Part of a small language model's weights.
Architecture: rotary positions, no biases in attention or MLP, embeddings untied during training, local attention windows, paired heads, gated attention.
Each number is 200 + 30 x the weight over its row's rms, rounded and kept within 0 to 999. Layers, rows and columns count from 0. The size before them is the row's rms in percent of the matrix's.

# down: layer 5 MLP down (transposed), 2048x512, rms 0.0654, rows 1609-1661, columns 384-447
# up: layer 5 MLP up, 2048x512, rms 0.0691, rows 1610-1661, columns 384-447
down1609,108,188,179,172,195,233,205,162,185,258,178,198,199,157,242,187,216,157,191,160,228,253,244,190,210,189,189,206,203,194,222,188,212,220,206,188,193,215,252,179,154,256,186,172,192,176,209,246,166,183,181,227,265,178,190,198,187,214,240,225,206,203,192,186,171
up1610,095,180,213,198,196,189,178,214,205,214,178,220,198,182,218,222,222,222,227,167,187,208,223,215,192,198,261,196,159,205,144,224,199,222,274,207,213,223,160,221,172,183,178,188,229,242,208,238,243,163,234,204,226,238,179,154,193,193,203,255,198,173,196,239,200
down1610,098,214,158,159,268,229,250,212,233,200,194,211,229,189,204,178,224,221,222,163,214,226,234,236,258,209,185,196,183,222,192,164,180,226,243,221,217,290,206,194,147,180,188,189,187,160,272,231,282,145,229,226,209,172,203,228,188,151,206,249,223,186,205,232,224
up1611,098,128,194,180,185,151,131,208,188,150,179,180,209,219,191,194,179,211,186,150,175,179,156,200,260,205,197,214,178,155,213,157,162,175,243,200,200,245,209,249,246,197,164,183,252,192,136,241,163,186,191,187,234,202,238,209,191,171,239,203,237,218,186,201,213
down1611,095,160,201,207,177,188,223,278,193,208,253,233,149,290,181,217,243,159,191,213,163,221,180,200,176,216,227,189,209,190,217,208,211,169,212,164,252,189,217,162,211,191,197,234,220,235,126,188,192,168,236,180,228,190,193,231,227,138,209,185,197,235,261,238,172
up1612,093,264,159,222,200,167,222,193,248,193,200,218,160,174,249,237,239,192,259,223,142,177,220,129,215,201,178,219,234,254,150,223,283,194,211,194,248,212,209,244,224,158,176,226,145,210,226,176,213,244,184,184,198,179,181,223,276,212,197,229,188,245,174,191,185
down1612,094,161,197,231,221,220,160,139,184,161,231,193,253,187,203,223,197,182,169,206,225,190,244,213,199,150,206,192,231,164,236,164,254,192,248,171,205,192,171,196,264,253,192,204,223,258,249,190,230,188,188,192,200,185,221,227,200,222,181,242,144,244,185,221,227
up1613,100,179,170,174,229,174,155,200,232,243,214,217,242,222,181,173,212,197,190,188,197,159,223,126,177,261,228,205,211,197,214,213,193,217,193,156,205,199,232,179,209,215,178,182,150,165,140,204,214,215,231,163,231,188,210,198,204,201,212,189,228,229,208,167,218
down1613,097,166,212,257,206,191,240,231,243,156,186,187,219,189,229,221,144,169,139,239,155,224,174,125,200,221,150,191,214,194,214,153,184,174,215,164,207,186,191,160,210,164,181,180,185,235,126,195,197,240,245,193,222,148,210,180,221,208,190,206,204,208,198,206,169
up1614,101,208,155,228,208,253,144,222,198,212,222,227,206,149,207,162,233,173,224,212,258,231,202,222,201,227,212,168,211,265,233,263,184,238,231,194,213,224,215,176,179,241,256,234,176,230,169,190,198,224,220,234,127,185,224,179,202,215,247,202,176,198,229,182,196
down1614,104,154,205,226,185,188,202,217,221,164,171,204,197,188,261,152,207,191,186,201,175,186,183,152,190,230,194,171,149,192,210,217,214,233,258,175,241,128,163,140,240,178,190,224,178,168,171,211,182,213,262,204,264,160,221,171,163,205,188,213,173,204,204,186,166
up1615,102,216,218,218,216,208,200,204,197,227,155,156,167,218,221,183,208,199,191,218,266,175,199,226,206,156,208,191,254,219,147,187,208,220,205,174,230,247,261,214,173,205,187,207,269,184,203,160,159,155,232,187,156,244,125,137,225,161,207,194,181,235,129,233,188
down1615,103,153,220,198,207,243,185,233,213,182,174,211,215,187,271,228,197,214,226,217,193,167,183,233,174,204,249,190,233,209,242,200,157,214,188,183,187,164,143,231,198,155,204,201,219,196,183,165,227,234,174,218,180,210,250,233,260,227,198,212,144,189,209,156,240
up1616,107,172,119,218,194,174,226,219,234,248,248,173,209,190,225,204,233,178,190,213,208,187,146,243,156,216,235,221,199,239,249,170,264,281,228,147,246,201,183,206,230,180,149,212,222,178,198,243,170,149,208,137,169,235,199,202,207,247,190,216,253,221,174,240,254
down1616,107,171,235,255,176,167,286,217,181,178,170,179,203,204,230,196,199,181,265,158,190,187,178,210,208,187,227,211,218,194,191,216,174,206,241,220,181,211,215,230,189,161,236,142,202,203,215,230,242,219,209,214,249,195,217,195,149,183,179,238,137,230,220,195,200
up1617,100,209,197,256,192,198,172,181,227,227,181,249,208,191,213,183,211,201,181,175,162,199,154,164,190,160,210,202,221,203,237,191,198,212,257,184,263,177,237,190,222,252,200,186,228,149,179,224,174,151,167,197,171,252,231,183,194,216,241,216,168,298,166,193,224
down1617,102,235,234,184,205,188,212,196,197,275,168,246,186,206,165,156,181,246,250,225,174,159,212,220,181,144,224,177,169,129,171,164,202,206,205,217,205,248,188,261,173,134,163,213,212,197,251,200,203,182,195,195,230,214,172,195,220,203,204,197,209,276,194,197,228
up1618,104,202,224,172,182,194,204,162,208,179,158,186,180,191,203,215,249,226,203,226,157,245,189,206,221,228,207,204,246,238,152,211,176,234,244,165,190,206,175,188,177,182,171,205,205,230,182,212,194,150,241,204,235,207,213,138,250,180,173,164,193,202,229,215,232
down1618,106,183,186,141,164,272,167,204,186,185,235,217,165,144,194,203,202,205,215,136,238,210,223,177,167,224,192,222,150,212,208,173,177,205,194,163,198,198,194,192,176,207,199,194,104,227,183,175,170,200,231,215,141,228,212,222,205,188,258,174,188,180,179,175,170
up1619,105,226,167,199,178,170,203,235,198,186,151,194,232,182,205,248,198,176,176,130,250,174,207,202,196,256,250,198,197,190,231,205,228,202,206,169,257,218,197,177,222,193,172,243,198,175,144,191,154,208,199,187,175,166,200,175,183,247,264,214,191,222,211,204,239
down1619,103,158,184,212,200,231,197,227,194,173,251,186,236,225,231,203,168,164,217,191,165,213,202,263,237,257,190,200,197,193,171,217,234,172,218,180,155,158,224,183,230,153,215,180,181,201,196,168,241,215,157,244,224,159,204,196,205,217,262,179,216,217,175,165,230
up1620,099,215,234,178,169,150,214,194,255,214,145,199,184,218,213,149,236,208,160,140,123,175,224,187,190,192,200,225,219,200,190,200,208,239,252,216,256,225,153,249,216,244,223,142,174,154,180,170,187,162,147,188,161,165,219,208,198,177,196,165,200,209,220,187,162
down1620,098,230,173,244,255,172,149,192,183,242,206,265,220,274,138,204,213,222,228,202,183,264,207,224,143,209,232,202,190,233,212,127,212,238,198,218,245,241,233,129,208,238,231,203,220,155,142,188,224,163,216,169,187,167,201,218,246,185,197,177,181,262,180,244,156
up1621,100,224,256,232,201,167,207,186,198,233,208,206,202,135,178,221,203,203,222,237,199,202,249,164,145,195,220,141,238,195,149,266,237,208,140,238,243,162,191,266,217,202,216,243,246,164,152,273,163,195,152,149,242,175,185,184,215,224,169,223,226,197,173,200,218
down1621,098,241,207,180,214,222,216,231,233,234,220,227,170,191,134,193,177,190,238,186,213,198,207,165,237,202,247,196,242,226,183,246,179,181,203,198,214,196,234,140,184,173,175,233,180,151,191,231,153,218,175,178,204,174,178,218,259,161,202,191,213,241,170,183,218
up1622,114,178,165,197,231,238,164,220,187,254,216,198,170,219,187,221,238,227,180,174,216,188,216,207,213,180,162,148,267,218,181,205,170,257,212,202,197,191,207,225,163,184,199,183,200,178,142,215,219,161,226,161,210,178,196,172,172,135,227,176,183,216,240,199,179
down1622,111,110,172,236,164,149,204,177,198,153,274,180,173,200,293,225,230,215,152,196,200,206,184,207,215,161,228,225,196,238,206,185,259,210,238,199,218,187,175,178,268,237,245,194,182,154,168,143,221,221,162,174,174,162,221,157,245,136,151,169,176,241,184,208,220
up1623,080,199,163,259,162,168,142,216,183,154,224,172,211,178,248,243,240,204,210,168,201,156,174,141,189,195,189,167,195,182,186,168,196,211,239,173,202,191,184,200,237,187,161,224,251,211,217,214,153,208,188,164,220,222,190,124,185,102,202,233,221,221,237,247,226
down1623,088,213,142,165,228,198,268,174,175,194,153,212,208,200,259,161,241,229,216,217,160,222,212,197,246,133,226,196,167,196,206,200,195,159,189,184,198,206,182,172,166,237,179,191,228,141,160,175,205,213,205,264,189,164,199,234,189,253,158,240,181,212,148,200,151
up1624,095,238,228,197,225,180,204,193,212,237,203,174,134,176,158,170,250,201,225,211,213,196,189,213,147,169,198,172,183,273,188,228,198,234,200,220,185,194,245,239,214,237,190,194,238,198,206,258,180,161,174,203,230,179,185,225,170,211,214,234,144,210,194,168,187
down1624,096,164,222,221,249,208,201,220,187,232,181,177,195,166,220,176,223,208,190,130,205,162,179,205,210,179,237,227,210,226,231,243,229,216,232,132,170,122,214,130,247,176,246,270,265,204,227,255,182,163,176,212,186,126,201,213,175,246,211,193,233,182,232,158,217
up1625,104,206,221,263,210,239,212,273,185,232,204,168,166,223,219,175,239,147,226,122,199,215,231,155,172,218,177,201,226,191,168,171,173,180,202,166,161,186,186,236,154,194,153,246,218,198,185,250,199,145,235,175,170,241,174,142,211,216,203,179,181,186,205,187,187
down1625,104,244,215,183,241,225,205,193,222,249,193,235,247,222,142,209,184,185,226,195,181,234,191,203,251,239,178,157,191,218,183,153,203,209,216,149,192,237,185,119,202,163,180,221,202,251,217,174,209,204,196,219,123,162,220,186,203,174,189,268,130,221,155,146,198
up1626,104,162,200,253,212,248,213,161,208,171,227,216,168,157,167,255,161,174,216,225,205,173,198,230,176,247,180,220,206,164,180,211,143,208,209,153,195,236,203,198,153,259,173,227,158,168,249,168,192,196,207,200,207,212,192,181,284,142,203,219,229,188,207,211,164
down1626,106,175,159,216,236,194,176,184,107,184,223,140,128,215,219,230,221,186,231,202,254,177,227,219,174,200,153,195,197,170,189,192,223,245,240,208,199,141,242,198,200,148,189,206,228,133,239,235,209,218,172,213,221,216,242,241,231,172,191,250,203,170,151,266,236
up1627,099,182,222,189,213,176,189,198,218,176,224,152,198,196,203,231,233,225,189,200,218,190,140,214,200,226,179,189,283,219,224,206,157,217,139,191,221,270,200,223,208,161,203,189,191,118,152,159,233,196,251,183,170,181,204,229,181,140,171,237,215,189,216,180,202
down1627,100,164,182,207,176,182,198,230,250,251,223,212,317,176,190,152,204,193,250,220,211,216,176,198,162,156,149,195,185,192,218,184,259,173,178,209,285,196,220,175,213,167,234,184,166,226,241,163,212,250,205,222,187,183,164,178,197,186,170,262,217,201,213,170,230
up1628,104,229,139,210,225,189,201,176,194,184,205,153,170,208,182,206,251,185,260,217,219,176,214,134,167,185,200,170,194,225,208,141,222,206,188,144,180,148,201,201,250,193,183,228,214,155,222,194,179,188,166,160,224,207,149,207,176,196,236,182,192,230,187,128,210
down1628,103,219,201,146,199,234,220,195,185,173,246,188,177,240,180,177,228,264,169,207,241,114,221,211,219,200,257,193,224,197,169,196,187,154,211,143,180,218,169,163,224,206,201,166,235,225,199,141,172,233,215,186,243,174,180,244,225,222,194,182,197,166,226,205,209
up1629,099,156,214,225,203,179,162,203,228,162,190,212,215,222,179,180,223,140,179,183,214,152,215,163,185,246,228,236,217,175,200,200,189,186,188,189,173,217,221,199,249,202,221,146,204,141,218,217,163,220,198,217,143,224,210,172,184,218,169,225,188,204,204,226,240
down1629,100,162,205,242,164,203,215,191,224,214,215,192,180,242,221,208,196,177,183,195,197,171,190,209,179,183,209,267,150,176,173,184,198,220,174,173,198,228,145,198,193,201,225,156,166,208,222,219,229,238,203,160,238,190,218,223,213,232,137,226,147,215,210,170,192
up1630,093,200,150,197,221,199,185,196,162,219,198,246,161,217,175,161,214,230,220,206,168,208,239,226,136,192,228,169,241,267,163,200,158,264,187,197,170,183,178,219,172,221,187,237,150,195,243,225,250,172,244,191,198,198,219,184,274,158,230,185,197,254,152,154,190
down1630,101,164,152,188,242,222,232,225,196,227,221,189,169,269,190,167,244,238,199,234,214,173,178,197,176,134,187,160,168,224,204,182,151,200,184,207,210,162,228,196,224,216,237,208,195,203,227,190,207,249,233,198,171,203,246,230,235,218,216,179,180,209,201,235,178
up1631,110,208,215,265,192,228,206,205,200,220,136,192,192,209,197,202,185,229,163,199,162,187,256,186,218,180,162,120,206,185,213,164,209,214,196,179,197,175,239,229,227,186,162,251,232,193,207,188,234,203,217,198,156,170,215,178,170,188,189,187,218,210,251,238,204
down1631,106,215,166,176,150,183,224,262,166,224,197,188,168,164,200,251,230,211,171,203,154,163,220,185,222,131,165,218,208,164,277,255,180,178,186,255,187,209,220,171,147,242,201,229,208,200,171,169,189,191,186,224,180,157,167,216,227,212,187,144,227,199,151,187,177
up1632,103,167,196,233,196,190,243,273,210,130,256,208,221,155,183,165,227,196,156,199,248,193,203,128,181,178,206,186,228,199,204,218,259,170,159,136,226,266,249,138,188,194,193,185,195,131,195,229,210,217,167,213,193,232,210,164,171,229,174,218,193,222,180,184,223
down1632,102,190,195,222,170,183,220,208,178,174,217,209,253,183,217,242,192,233,212,234,199,185,209,211,179,181,215,156,210,169,278,187,227,138,237,192,234,226,270,148,215,144,205,233,170,181,226,219,186,181,181,245,218,209,191,203,241,198,199,247,205,210,235,208,231
up1633,103,225,157,216,216,195,217,213,208,148,260,162,196,227,174,210,203,186,184,213,212,194,199,224,245,238,240,172,218,181,220,169,256,209,199,236,201,171,167,242,206,215,187,182,215,160,203,181,152,184,229,196,147,251,189,204,217,176,159,180,229,235,123,200,236
down1633,101,224,168,202,216,235,182,216,157,228,192,223,148,220,126,201,238,216,207,222,171,186,152,215,180,216,254,199,171,164,176,209,238,197,143,205,192,201,240,206,184,224,233,173,201,202,201,211,191,197,193,238,160,206,187,178,196,242,189,214,223,232,185,174,202
up1634,104,116,181,259,251,243,194,154,183,191,177,214,180,178,235,187,189,205,205,208,203,166,227,182,175,231,159,163,196,252,149,219,183,183,155,173,198,216,162,234,227,155,173,188,186,167,251,192,225,199,202,166,175,156,173,190,210,95,195,185,214,229,213,187,223
down1634,104,206,177,201,209,158,201,202,211,261,240,205,198,169,201,164,202,256,197,185,199,229,171,194,190,207,227,188,175,192,197,185,190,177,228,188,267,194,246,210,267,188,204,189,196,215,244,142,222,179,210,190,242,200,185,197,192,207,234,217,173,215,170,208,177
up1635,100,175,227,205,224,218,204,174,153,231,183,244,166,205,194,190,241,189,211,133,280,218,248,170,179,224,221,181,199,169,229,241,187,223,240,186,186,205,237,198,204,201,143,205,241,248,181,210,160,214,222,227,193,169,181,172,240,177,182,120,207,231,171,182,191
down1635,098,217,233,173,138,158,221,179,193,265,126,179,207,187,209,193,191,186,148,204,197,150,212,190,192,205,191,214,228,247,195,201,229,171,213,195,201,215,224,215,204,157,243,238,216,266,158,285,225,209,196,220,161,138,114,199,227,165,197,202,195,240,255,207,250
up1636,098,214,136,188,213,185,236,190,225,196,231,188,183,187,169,217,189,207,172,207,201,249,246,225,182,143,230,185,262,193,197,173,205,227,196,193,193,182,235,244,189,208,186,220,188,218,156,211,202,142,198,168,198,137,194,239,168,208,200,245,180,233,208,170,230
down1636,094,145,216,240,207,187,240,150,240,191,254,149,224,179,198,196,215,193,179,235,177,245,247,190,215,180,191,201,186,204,203,204,186,200,257,203,219,216,257,157,248,148,170,195,146,221,159,219,233,152,213,194,218,175,216,199,223,252,254,193,212,244,232,149,185
up1637,104,231,214,179,209,248,179,175,183,133,232,166,220,184,209,205,228,217,242,169,201,241,194,108,184,255,233,208,252,207,148,179,230,262,168,186,186,189,214,220,156,219,132,177,164,190,227,228,197,194,243,210,169,196,156,182,158,219,195,168,182,217,233,254,193
down1637,106,196,230,185,188,176,175,185,242,175,231,230,175,221,244,204,202,202,209,241,147,222,233,209,218,246,270,181,232,187,183,164,192,206,223,220,198,267,193,194,145,226,159,196,178,226,230,174,250,206,214,173,258,196,226,193,164,244,199,195,224,144,196,245,170
up1638,100,171,179,265,168,206,216,214,195,180,206,181,197,226,222,189,233,162,174,224,297,229,232,223,136,190,195,201,236,214,185,162,209,188,198,212,176,231,154,177,154,193,217,175,199,197,192,225,160,188,155,154,153,264,179,236,198,203,209,172,219,220,225,202,283
down1638,098,137,229,159,204,130,167,216,153,168,232,197,179,162,231,226,240,213,213,245,169,244,148,215,225,197,192,211,185,184,276,206,236,216,182,146,212,214,130,155,196,188,187,233,152,231,182,210,224,239,167,214,148,229,262,148,233,212,230,187,180,228,136,247,231
up1639,096,203,202,215,209,250,188,210,172,235,209,152,218,240,165,186,188,140,202,198,220,166,213,244,217,203,182,167,219,201,200,243,214,231,137,232,205,169,211,227,229,226,225,234,219,156,214,211,175,219,235,195,187,230,192,171,217,157,216,234,219,213,222,228,182
down1639,097,225,249,149,216,214,155,225,182,129,200,162,217,184,201,207,208,248,198,164,184,219,193,178,218,201,191,201,204,181,188,161,203,260,206,178,203,186,214,195,157,261,188,151,184,218,231,210,219,207,223,232,200,202,210,204,208,176,198,257,239,251,201,217,174
up1640,102,235,178,221,206,194,174,198,242,214,249,176,166,160,221,250,165,223,187,231,191,178,213,178,176,211,246,229,239,230,225,223,222,171,204,171,227,160,233,171,229,200,201,240,213,214,227,207,220,195,178,204,146,212,158,179,179,153,190,206,209,229,236,206,163
down1640,100,233,209,245,201,206,269,212,230,212,159,162,171,229,228,220,239,207,215,229,151,216,227,268,211,168,203,223,190,188,212,193,198,232,191,201,203,200,204,194,245,196,200,235,239,163,190,203,215,262,199,243,169,255,229,178,195,150,217,158,226,230,205,147,159
up1641,103,186,187,177,175,184,193,243,238,227,197,199,229,214,222,199,190,247,209,244,249,143,183,243,202,199,214,214,239,140,189,205,179,238,179,215,198,164,216,210,156,223,147,228,171,202,224,238,174,191,185,204,258,189,199,169,185,197,143,186,182,176,190,139,165
down1641,102,182,195,146,257,219,195,216,181,221,186,110,214,216,218,182,238,195,182,217,195,110,225,189,177,159,186,197,269,132,214,226,198,222,234,260,276,204,219,174,181,181,172,216,166,144,191,247,222,170,186,182,162,202,222,174,212,173,235,207,217,118,161,152,229
up1642,100,202,186,245,181,205,196,191,240,195,206,210,107,238,250,194,255,188,153,174,206,197,201,149,197,243,204,175,232,246,211,284,205,225,224,166,210,206,218,214,210,204,192,213,213,165,254,231,204,206,231,146,179,160,229,131,225,228,216,180,196,199,225,183,203
down1642,102,173,149,217,193,182,172,216,199,205,236,152,205,284,178,143,222,210,220,189,185,217,245,183,203,177,220,239,174,202,181,217,195,209,207,175,223,193,159,127,232,205,206,229,241,201,177,144,204,204,244,165,193,210,180,141,173,210,196,273,193,212,180,214,199
up1643,097,192,167,169,204,180,217,192,188,176,184,220,205,239,192,223,227,243,174,183,187,169,210,184,178,200,238,177,167,225,210,206,228,199,181,101,191,151,201,235,191,161,202,188,214,179,143,181,212,218,244,219,216,220,208,177,183,256,172,185,206,177,173,181,232
down1643,101,194,196,191,137,221,200,207,183,220,181,240,190,233,200,196,193,196,211,188,258,154,218,191,255,207,206,154,242,164,230,184,179,142,198,181,185,220,159,114,198,151,200,206,183,165,218,251,183,190,185,192,201,190,220,219,182,204,219,185,185,242,197,190,172
up1644,098,213,197,225,153,225,247,210,163,206,224,211,135,213,204,187,205,145,212,225,218,188,241,195,187,161,224,178,223,204,227,229,204,266,251,143,165,205,185,236,205,198,162,166,139,167,182,182,185,228,225,202,240,184,173,117,184,191,243,124,183,243,165,261,232
down1644,097,218,218,210,112,238,200,155,164,234,150,220,184,202,162,207,194,178,256,167,240,224,213,205,182,194,230,208,230,226,165,209,226,167,239,174,218,186,176,222,202,215,270,154,220,265,199,234,222,229,209,199,186,180,195,192,149,208,151,176,192,231,208,216,237
up1645,098,233,210,175,238,238,221,217,214,172,201,174,175,172,238,199,254,198,232,213,229,226,237,182,242,162,195,172,230,183,196,225,201,206,159,185,197,243,231,208,215,232,169,194,213,193,188,161,214,219,192,211,213,196,220,140,207,152,195,185,190,157,242,215,193
down1645,098,222,198,177,152,175,222,233,208,232,234,205,188,204,205,154,221,146,221,186,185,207,211,227,159,154,169,217,189,189,189,195,206,245,189,224,156,173,195,161,232,179,189,187,170,199,205,209,198,181,163,222,177,143,216,225,243,241,262,245,228,232,204,204,154
up1646,103,221,219,186,249,229,189,192,194,209,209,203,151,207,218,205,209,207,229,231,211,211,229,189,197,212,255,228,243,196,215,154,231,224,207,169,163,161,183,193,195,188,169,155,153,210,204,182,218,177,179,178,204,229,199,165,201,207,249,203,228,215,177,199,270
down1646,104,207,196,173,237,168,224,196,190,191,239,204,147,226,237,208,154,221,203,192,214,231,228,215,207,190,216,196,221,237,244,194,191,243,166,194,250,211,221,194,175,215,273,153,231,139,205,222,206,196,176,188,116,201,221,230,210,174,264,189,259,203,165,215,205
up1647,094,216,206,203,156,187,209,144,222,162,197,187,173,187,186,196,240,210,234,216,189,172,182,201,180,216,214,223,210,179,125,225,177,183,185,202,183,240,186,172,174,199,202,231,253,168,163,237,161,203,197,220,203,213,136,208,219,152,221,186,191,187,197,221,246
down1647,095,217,186,222,211,190,221,263,171,203,134,188,223,186,239,191,204,256,237,270,195,228,194,181,215,181,159,246,224,147,226,229,224,212,232,216,198,222,164,148,239,133,206,208,199,118,160,161,142,252,197,198,253,236,197,208,215,182,173,187,214,228,227,221,201
up1648,099,232,216,241,225,202,214,199,177,262,230,169,186,180,215,233,214,213,149,235,219,212,205,236,212,204,272,175,227,197,153,126,223,211,230,194,183,236,224,240,159,234,205,231,217,228,196,183,186,188,173,157,172,241,165,171,140,195,213,220,210,169,239,217,221
down1648,100,212,172,235,148,247,140,223,152,216,217,207,173,224,233,259,241,189,198,220,194,237,211,204,200,185,177,179,163,172,212,229,227,170,198,242,201,186,164,192,192,171,223,175,178,219,166,234,213,155,246,192,221,160,197,266,205,198,186,188,203,156,212,213,233
up1649,105,169,178,210,198,177,176,198,188,166,203,192,157,218,163,181,238,170,164,193,211,171,207,213,204,224,144,147,265,207,219,226,183,221,210,210,195,170,179,206,142,166,181,205,209,170,143,216,137,154,163,188,145,219,192,187,218,229,269,170,199,265,165,159,231
down1649,106,200,164,191,229,152,202,196,217,210,223,152,190,195,248,185,198,256,187,184,176,147,189,236,198,217,191,224,178,208,215,197,225,213,196,189,184,160,193,183,185,229,164,172,202,190,221,159,210,224,225,175,184,180,208,194,201,226,178,169,191,257,186,196,219
up1650,110,183,164,160,176,215,201,243,196,184,213,239,193,181,198,220,196,227,195,230,140,189,189,197,224,235,172,185,201,210,246,199,212,242,179,176,182,199,204,217,188,178,238,226,204,186,202,164,159,182,177,179,215,209,214,174,214,197,204,229,265,190,142,195,284
down1650,107,229,208,186,190,228,253,199,236,199,215,176,235,242,215,231,186,200,225,216,246,218,241,280,218,208,226,244,178,239,158,250,173,185,233,223,135,240,221,224,190,148,184,178,210,193,185,185,228,241,241,211,183,219,213,190,154,261,169,147,208,272,193,174,205
up1651,092,237,150,238,163,243,176,149,210,223,171,245,167,151,174,179,204,158,163,193,197,231,137,173,239,206,261,145,192,200,164,135,207,199,228,204,240,207,179,197,140,175,192,193,200,244,173,223,158,181,226,229,202,206,206,154,249,187,226,166,192,119,198,207,209
down1651,097,171,191,174,165,194,203,189,139,221,200,216,190,177,158,193,180,152,174,174,122,222,186,217,199,218,247,237,194,171,265,185,201,222,233,154,194,233,196,224,189,168,241,192,200,251,243,208,168,187,244,228,180,175,171,190,204,236,218,237,195,210,164,240,202
up1652,115,243,216,172,183,186,196,172,171,230,197,158,188,202,239,224,242,206,191,230,205,202,252,192,242,227,175,205,198,252,236,184,184,216,207,185,228,168,177,267,195,171,151,212,218,216,202,197,194,159,234,193,185,203,164,181,228,193,189,192,257,231,214,198,232
down1652,111,204,240,176,178,235,236,206,235,224,159,157,217,283,148,250,190,222,257,222,171,239,209,229,175,187,206,189,234,195,220,195,230,156,201,219,176,201,151,190,215,186,200,204,149,204,165,197,174,201,195,215,236,214,216,197,208,237,183,192,231,117,195,196,172
up1653,106,219,219,228,180,216,192,245,200,214,182,166,192,245,185,173,242,219,208,183,211,139,209,171,173,172,171,115,218,178,199,207,199,192,163,201,175,217,234,184,235,225,195,245,220,187,180,252,212,196,155,198,189,197,201,197,201,227,275,251,238,187,170,192,229
down1653,104,170,192,169,200,182,184,190,206,212,181,185,178,190,207,173,273,224,146,192,146,167,188,198,189,125,232,198,228,161,214,166,207,120,259,194,125,183,151,198,214,179,204,229,183,200,204,253,224,221,230,198,197,198,212,179,233,186,232,196,198,139,188,209,198
up1654,098,217,176,187,250,227,205,205,175,219,215,244,217,178,193,202,181,208,195,192,217,226,209,139,208,190,174,153,186,227,131,164,175,235,191,202,218,239,202,255,189,205,162,183,220,191,189,183,148,215,152,173,175,234,214,206,252,245,213,159,240,176,144,162,215
down1654,098,203,257,217,218,183,216,166,200,169,235,193,177,174,227,232,187,163,177,195,225,197,137,179,226,226,178,218,209,230,217,188,209,187,232,127,186,172,177,192,227,156,249,194,240,225,229,195,173,227,257,186,202,187,229,184,227,231,190,204,135,238,233,206,166
up1655,104,145,212,215,196,209,175,186,171,179,184,255,167,116,181,178,192,207,208,188,237,169,180,189,174,177,132,171,226,216,134,204,143,227,208,175,196,224,226,237,140,169,182,203,191,205,183,221,204,201,149,184,168,180,183,187,205,205,196,186,195,191,182,186,223
down1655,100,164,209,198,210,222,184,208,167,207,204,166,201,213,261,145,196,216,202,190,113,226,206,213,257,212,201,212,188,216,232,221,189,199,219,210,176,215,183,151,211,173,223,203,203,201,208,153,172,215,186,164,212,159,155,190,159,186,84,218,204,191,167,209,205
up1656,079,217,231,241,171,208,236,183,240,208,215,257,213,183,259,223,233,241,191,180,244,192,184,190,191,208,197,228,237,212,203,166,153,231,151,217,202,155,235,184,182,218,233,236,215,224,186,169,196,241,197,183,195,188,237,196,202,224,189,177,248,206,223,148,244
down1656,075,163,148,193,226,167,183,225,155,218,222,189,185,195,162,216,225,197,173,191,176,184,129,209,197,159,205,163,216,212,192,217,238,197,246,166,185,214,196,196,203,197,158,188,189,160,194,243,251,214,204,196,214,244,200,160,219,151,264,192,170,246,143,225,204
up1657,104,193,207,196,152,180,206,215,239,194,226,216,201,183,197,254,187,196,242,170,186,203,178,160,117,245,181,139,228,195,247,121,173,204,250,186,191,236,213,167,212,239,171,183,176,197,179,190,230,206,251,187,212,227,204,204,174,180,207,188,160,224,216,207,271
down1657,108,175,206,180,167,193,187,221,226,172,235,220,186,213,248,201,172,233,177,176,145,165,195,217,211,232,190,181,154,197,204,159,207,196,214,258,168,233,217,189,231,190,183,175,199,202,233,213,144,176,201,173,221,161,236,235,174,240,221,251,124,185,224,193,236
up1658,110,269,210,205,185,217,197,200,252,213,176,218,227,152,208,170,227,234,229,207,248,187,310,232,206,214,194,171,238,204,198,236,170,185,206,191,200,188,161,247,234,209,190,234,154,165,143,212,188,193,233,162,163,197,174,171,210,110,156,206,187,243,166,158,201
down1658,107,204,206,194,222,243,235,261,255,226,187,243,201,218,224,164,170,232,202,169,184,186,171,223,219,201,189,226,199,212,232,217,190,208,204,191,173,227,184,202,200,194,188,205,211,187,191,224,201,224,200,169,197,199,251,204,182,225,113,174,183,213,198,137,210
up1659,106,172,192,218,196,190,196,230,199,211,254,242,171,150,186,205,183,174,237,177,181,178,185,272,152,208,177,143,223,265,211,155,208,214,184,209,164,162,171,195,193,160,210,229,147,177,177,225,170,208,179,183,181,237,230,222,197,217,202,219,217,188,244,186,182
down1659,101,179,202,238,160,201,183,134,212,187,216,108,197,171,256,229,203,220,226,190,199,182,196,200,159,200,178,179,127,189,224,191,198,192,192,171,234,160,141,194,260,165,194,202,212,199,187,260,212,220,177,170,202,208,233,224,168,177,218,223,205,141,250,195,202
up1660,098,175,212,242,237,232,220,209,218,173,182,184,226,211,231,197,203,186,168,219,210,127,246,199,150,184,194,184,182,198,211,170,210,184,204,191,208,170,249,221,199,212,219,218,191,214,171,222,141,170,215,208,189,199,214,210,217,232,187,201,213,266,199,168,210
down1660,100,221,233,183,230,187,242,228,193,194,234,169,157,178,205,189,218,168,199,202,228,209,260,193,194,206,205,153,186,207,272,256,216,239,129,216,201,139,284,214,156,199,267,167,247,174,196,225,222,177,185,247,223,230,161,243,243,209,238,227,191,215,206,201,170
up1661,091,180,221,212,174,241,182,203,178,177,139,198,157,228,262,266,210,209,168,245,193,195,188,201,143,258,172,241,246,221,183,193,181,251,209,214,174,164,211,204,200,185,219,191,180,245,226,164,159,214,209,189,144,233,202,147,217,232,185,225,193,189,148,141,220
down1661,086,204,220,246,193,229,221,146,210,202,221,179,168,193,213,202,211,175,197,196,187,227,175,210,148,187,197,168,175,213,246,171,177,166,209,197,177,184,229,191,210,171,250,195,161,153,181,142,203,220,241,185,197,228,195,197,134,247,194,192,199,159,185,245,205